Part of a small language model's weights: embeddings untied during training, an embedding shortcut.
Each number is 200 + 20 x the weight over its row's rms, rounded and kept within 0 to 999. Layers, rows and columns count from 0. The size before them is the row's rms in percent of the matrix's.

# layer 4 MLP up, 512x128, rms 0.151, rows 437-449, columns 0-127
094,214,176,220,144,236,220,197,210,200,185,219,198,213,204,223,205,168,221,218,215,182,207,217,196,217,201,214,189,182,194,221,237,202,215,206,169,149,215,187,203,169,209,192,261,210,205,204,220,187,195,210,182,180,214,212,216,204,191,203,197,196,163,226,174,205,210,244,182,250,204,196,182,190,171,210,194,218,219,213,207,243,209,207,211,202,181,226,203,183,172,204,234,200,161,202,223,201,223,212,192,200,237,188,173,187,185,203,195,217,202,178,219,174,247,210,169,221,190,212,208,203,196,206,198,189,199,192,212
098,224,180,239,187,215,208,235,204,189,157,217,212,212,176,228,205,228,184,209,207,196,215,206,216,197,190,201,184,156,190,248,180,175,218,206,189,197,209,196,247,235,209,198,217,204,223,199,196,165,161,214,202,204,188,184,221,199,172,182,167,168,224,217,198,198,205,208,224,212,206,192,165,204,194,158,190,192,209,210,244,220,205,194,236,198,218,206,177,211,188,194,228,196,214,229,237,210,209,167,218,151,207,194,184,177,182,195,209,233,189,183,204,178,188,204,176,192,187,204,201,195,208,210,228,220,209,228,188
106,217,207,171,204,203,225,177,200,204,192,189,188,229,224,173,218,187,217,253,190,219,170,203,174,200,186,212,218,170,214,207,190,217,201,213,192,200,232,223,215,171,217,194,220,195,233,185,193,188,211,196,163,230,193,164,210,207,193,207,200,190,208,190,178,152,215,207,206,227,209,194,222,184,196,191,190,172,228,217,182,211,192,258,224,219,251,216,207,217,186,192,199,216,184,203,230,148,208,203,200,166,215,214,201,236,192,193,182,213,203,186,197,152,202,195,187,186,180,193,174,172,197,215,183,191,225,211,178
099,232,190,228,215,200,195,207,193,200,173,177,194,185,172,199,212,180,209,223,216,231,151,164,181,220,197,212,185,199,220,208,203,179,209,233,220,224,241,176,204,185,195,179,207,166,218,148,179,196,202,217,187,201,213,227,194,197,189,199,209,199,222,165,210,211,181,197,190,194,176,187,214,198,195,167,227,214,201,168,173,210,187,195,217,211,231,227,195,199,162,193,218,176,189,234,243,173,202,192,226,187,195,204,171,222,196,202,186,196,227,217,225,183,196,190,172,176,213,186,240,176,204,175,235,209,211,172,192
097,213,190,233,199,183,235,184,173,209,202,269,187,204,156,229,220,189,198,186,197,183,203,217,185,206,199,177,191,151,220,233,205,185,201,219,230,189,180,212,176,218,192,212,231,223,160,196,202,185,192,196,207,196,214,172,207,212,210,212,212,188,195,224,188,209,199,194,245,180,234,197,184,207,180,201,223,226,198,209,198,247,217,234,196,202,229,218,161,207,218,217,212,237,187,209,199,215,207,176,202,204,187,200,201,183,182,219,214,231,209,232,196,168,181,193,211,226,181,197,210,194,176,218,206,239,208,213,191
094,220,187,199,168,193,207,221,200,218,185,206,203,196,224,217,214,218,209,219,213,209,176,213,183,248,201,169,215,226,208,205,173,177,233,206,221,229,222,209,195,186,176,227,186,209,190,168,209,191,213,184,174,230,198,198,197,221,186,203,232,244,194,194,200,194,191,208,203,231,196,208,217,175,177,191,212,205,216,204,206,245,247,185,186,209,205,205,180,191,178,196,195,196,217,203,191,199,190,204,173,220,211,208,209,215,127,203,212,197,198,183,208,180,210,186,237,227,137,192,199,216,210,176,219,170,229,202,232
110,218,223,191,202,193,192,223,221,205,189,186,192,205,206,191,157,173,212,226,210,221,201,186,196,211,184,224,159,199,177,208,182,189,210,233,210,171,178,229,194,178,258,173,187,216,200,202,194,210,230,193,180,224,187,180,214,177,204,201,213,178,173,208,165,164,192,201,205,177,219,178,214,176,185,199,188,211,190,222,203,219,218,218,201,229,198,207,199,192,165,176,216,205,203,200,211,147,215,191,230,214,246,182,212,198,175,225,166,230,214,211,205,178,242,222,213,224,159,194,201,196,225,197,212,212,210,177,216
106,214,216,195,165,204,196,216,226,178,204,217,204,181,186,187,195,221,211,213,208,208,200,197,193,220,206,203,205,203,202,202,215,213,169,176,209,180,237,213,162,176,206,201,239,200,202,191,239,180,181,194,194,193,233,204,210,170,200,221,215,194,203,184,174,183,218,225,192,175,186,209,215,169,173,200,162,246,245,188,199,208,199,212,199,212,140,190,223,200,205,222,185,222,200,214,205,196,214,197,165,208,202,218,211,218,182,193,167,187,167,208,171,193,221,178,207,207,138,198,209,197,172,210,196,226,216,145,194
092,207,164,183,171,198,218,199,184,185,220,230,205,194,223,186,178,198,198,175,177,191,214,227,232,214,178,220,174,209,210,216,168,195,191,186,208,199,197,192,204,192,187,196,192,238,222,203,189,214,210,246,179,209,219,210,219,242,199,188,223,197,184,220,228,235,212,244,195,213,176,164,219,211,207,217,216,210,201,162,198,241,211,206,169,189,189,177,225,179,148,223,190,201,208,212,218,171,236,191,220,178,220,228,194,191,151,197,202,206,207,190,211,175,201,205,192,208,181,189,200,216,219,182,215,224,223,165,195
083,210,165,207,188,245,193,191,237,206,200,196,220,203,204,176,192,206,225,200,171,238,194,188,167,191,205,178,236,205,227,198,153,174,204,182,205,228,214,205,192,175,212,208,210,206,176,141,201,191,164,205,197,184,182,165,231,208,187,215,176,172,201,203,200,219,252,214,197,207,191,225,152,197,186,227,188,195,192,233,210,198,186,205,211,195,219,206,246,193,184,205,198,189,174,228,224,190,204,190,177,167,156,180,199,196,214,188,198,197,180,181,203,192,194,201,198,219,188,214,214,229,203,205,172,227,197,198,210
103,219,195,212,210,199,204,213,221,228,206,176,210,192,201,212,216,204,200,200,244,222,208,182,201,202,203,190,180,198,222,188,201,173,217,195,200,225,190,215,161,229,185,173,229,203,182,154,173,198,193,230,215,210,239,197,190,216,214,196,216,192,201,182,195,239,195,201,201,179,231,165,196,165,178,196,202,218,236,218,233,181,198,202,193,218,176,234,208,198,194,188,213,251,227,199,217,157,200,176,202,188,211,212,203,172,191,157,194,183,196,168,196,186,214,202,217,208,220,177,155,178,220,164,169,224,174,208,189
090,233,204,222,180,188,225,211,217,189,192,220,180,186,217,185,220,203,210,211,204,209,174,219,216,196,205,200,208,220,235,211,219,201,170,185,194,207,205,189,206,156,192,169,187,245,202,205,226,199,206,195,179,199,198,185,193,229,194,202,214,226,213,236,204,175,216,180,187,160,171,217,180,178,197,226,210,211,190,187,196,188,204,221,195,209,214,228,177,217,164,231,234,177,237,176,198,180,168,198,181,163,178,222,210,208,165,244,206,229,186,211,187,206,189,210,188,227,236,173,217,191,175,213,181,193,159,195,233
096,223,183,210,184,202,197,216,199,213,203,193,247,192,183,189,220,204,196,182,182,223,225,175,217,212,195,210,226,211,201,200,171,192,189,208,211,159,228,217,214,251,211,220,197,146,211,207,234,206,184,232,171,199,203,203,178,200,206,213,181,187,176,178,242,208,222,213,158,218,186,231,192,204,171,215,217,221,232,220,195,225,192,210,226,234,202,172,195,184,198,200,173,216,188,234,232,182,193,216,238,169,225,180,225,206,230,226,185,222,211,200,221,188,203,200,190,212,198,200,189,199,183,193,182,185,195,189,164
# layer 4 MLP down (transposed), 512x128, rms 0.145, rows 437-449, columns 0-127
096,158,238,209,209,195,179,182,217,224,203,203,192,194,234,152,181,180,169,183,229,193,200,232,183,205,212,187,217,204,180,189,204,227,189,222,177,243,201,264,191,185,205,176,191,196,188,175,198,194,184,173,189,178,202,212,197,163,185,223,180,194,181,208,220,193,168,167,192,157,190,207,225,194,193,177,203,190,202,157,188,171,207,205,207,203,184,210,199,181,186,199,164,220,200,223,204,220,215,193,176,221,178,198,211,241,205,217,194,188,229,223,225,215,194,208,218,203,209,209,171,204,169,173,211,220,210,220,200
099,180,206,177,209,162,195,231,166,159,193,196,201,214,190,194,194,188,197,218,214,202,233,201,169,218,204,181,205,176,226,220,230,210,172,236,166,215,217,245,182,204,231,224,215,202,192,187,219,190,178,198,211,190,200,198,216,172,178,215,204,227,209,218,202,194,190,177,223,187,204,197,173,206,182,160,198,205,200,185,220,189,219,226,247,210,211,213,216,188,189,180,215,183,205,232,217,231,156,200,211,198,191,210,217,211,216,212,200,211,173,200,201,174,169,170,221,200,238,219,180,220,205,210,241,187,212,238,232
104,178,190,173,202,218,181,215,194,185,208,195,170,245,173,187,211,216,231,206,206,195,191,216,182,178,175,169,237,210,203,215,220,185,191,211,183,175,208,197,204,183,226,204,197,209,183,201,198,201,203,195,161,193,191,228,234,164,182,188,224,189,205,168,192,168,212,230,214,180,180,183,207,198,224,189,199,202,216,223,187,195,197,228,231,186,176,211,167,229,219,162,211,200,186,199,214,234,217,209,219,240,201,209,183,165,193,218,177,173,203,211,223,187,217,204,208,205,183,199,187,195,211,185,161,153,156,244,181
104,174,211,223,203,207,206,206,212,217,207,214,220,218,205,169,177,164,203,189,185,213,223,204,163,196,198,212,213,184,192,190,207,194,214,230,239,202,178,233,215,202,210,177,225,155,200,165,182,195,195,222,158,186,176,243,171,205,199,199,193,218,227,208,215,181,178,188,191,206,167,212,206,216,250,176,208,204,186,209,221,185,220,216,199,240,198,228,199,196,187,178,200,201,217,160,212,203,190,215,202,165,180,211,208,212,168,233,211,205,188,189,254,222,179,213,214,223,230,200,190,205,165,197,210,218,193,214,230
098,177,201,213,215,197,209,197,179,191,197,221,203,234,148,218,221,186,187,186,240,224,204,172,229,230,195,204,199,201,206,215,204,220,163,160,172,206,194,215,186,218,235,224,219,227,199,199,194,197,185,184,196,219,175,196,230,219,230,205,243,182,208,203,203,205,217,215,210,224,219,170,205,181,186,220,158,224,207,196,218,199,169,195,227,192,181,211,205,180,231,178,192,184,215,213,173,171,190,198,218,231,243,173,190,215,201,216,214,210,187,221,207,209,221,165,227,210,231,238,188,230,196,211,208,226,212,206,185
094,190,191,163,230,202,224,229,202,211,210,189,190,183,235,209,209,193,198,232,204,188,182,194,169,201,226,187,189,207,221,223,234,166,215,207,224,249,201,196,180,182,175,207,163,196,206,255,194,209,209,169,171,193,173,174,194,207,219,211,247,200,188,200,192,213,185,189,172,210,224,199,219,191,203,170,187,203,177,205,205,223,214,201,207,195,195,203,181,204,202,212,174,212,220,175,199,200,193,210,169,187,168,211,199,230,165,249,215,177,209,210,220,189,213,210,252,192,161,198,215,219,185,169,202,180,210,189,203
106,197,205,206,225,201,184,166,232,176,219,206,198,191,175,231,193,184,233,214,174,213,203,197,178,237,203,214,181,207,242,198,202,204,218,207,192,195,180,190,175,182,211,208,189,203,181,207,202,201,223,212,252,166,192,229,228,179,206,185,174,183,186,208,178,188,204,194,206,221,231,203,186,173,227,196,213,202,198,224,181,203,199,213,232,204,204,241,164,223,172,154,186,186,226,171,230,220,235,204,209,232,227,186,230,183,195,232,204,176,192,209,251,189,184,187,218,192,198,220,211,229,206,208,193,173,195,197,190
107,215,212,170,189,212,192,197,204,226,206,211,184,224,204,168,186,211,178,178,149,215,166,178,202,223,197,218,206,210,226,166,240,193,197,189,217,222,226,205,225,207,232,193,189,214,168,195,239,178,198,203,244,203,199,229,188,218,205,212,229,187,185,221,195,181,185,206,179,202,199,179,214,191,210,175,216,211,193,177,215,166,197,188,211,162,213,197,208,214,155,214,196,212,223,201,200,193,211,223,201,198,214,187,182,222,217,217,213,223,225,244,150,182,197,199,194,169,186,179,204,188,219,178,223,241,177,228,190
092,144,175,205,199,191,196,218,193,169,198,199,204,217,201,193,213,194,213,188,230,209,185,192,205,180,183,227,196,220,222,187,186,166,177,183,182,226,191,195,193,189,220,196,180,210,192,242,205,240,214,178,194,181,247,202,151,206,204,216,178,219,195,200,208,225,217,206,133,202,168,184,187,237,210,180,186,213,195,230,195,222,202,168,204,212,179,198,190,175,221,192,189,193,179,176,214,196,195,199,207,185,191,243,205,162,187,193,203,181,172,187,235,220,231,206,202,220,207,228,207,204,198,165,195,211,219,172,213
086,170,204,167,206,205,199,206,180,230,207,183,193,207,181,205,213,221,229,177,216,153,206,217,207,214,177,228,183,180,221,178,188,206,236,217,187,229,228,203,179,237,204,217,178,217,217,216,206,190,189,159,177,216,217,218,206,166,155,230,164,200,201,217,186,186,180,192,169,216,184,189,176,194,179,198,177,201,220,200,219,208,200,203,191,209,195,187,191,186,206,198,190,160,214,195,228,195,149,214,210,181,191,201,187,214,198,188,225,226,208,162,184,235,213,181,208,231,233,197,244,191,198,212,201,170,182,190,225
105,171,207,200,211,203,208,205,199,215,206,191,210,191,218,219,175,186,193,203,217,181,217,185,207,210,200,195,182,189,184,205,195,195,198,207,193,214,187,215,173,175,202,132,195,252,194,170,177,212,223,209,213,193,202,196,204,194,167,192,214,194,202,181,216,191,200,216,197,182,210,219,188,142,178,198,199,250,215,216,246,181,207,221,216,180,176,200,182,175,237,185,221,198,196,183,218,214,222,203,245,214,168,227,208,188,237,222,213,169,210,190,180,207,173,190,206,171,231,185,203,226,229,180,184,232,219,207,227
095,177,213,227,179,225,175,169,210,135,199,174,213,179,195,179,204,185,200,190,189,177,201,206,214,199,197,198,218,209,237,174,223,224,182,184,154,195,227,193,185,190,223,186,185,202,210,214,198,200,196,180,192,193,203,201,185,182,188,215,218,238,170,191,191,184,206,177,183,174,203,188,201,176,176,219,204,228,166,198,203,219,171,212,194,181,194,182,179,234,190,225,206,198,212,199,230,204,183,214,166,195,191,158,211,225,204,207,244,158,220,223,222,205,208,218,193,211,252,212,192,187,224,181,177,211,180,221,218
100,153,189,201,197,191,199,224,196,211,211,186,204,208,222,177,197,200,213,165,166,217,204,191,192,205,187,200,155,194,188,197,180,229,214,181,216,204,192,192,197,204,236,209,170,179,226,169,195,187,226,204,189,197,208,241,204,254,206,187,206,178,205,201,222,169,218,219,188,174,195,227,213,195,176,231,204,196,188,212,181,193,216,161,195,200,178,241,206,195,212,219,154,192,248,180,236,200,196,173,228,181,217,204,214,188,192,218,171,199,216,186,215,183,185,235,216,199,224,211,192,211,186,179,199,175,169,156,195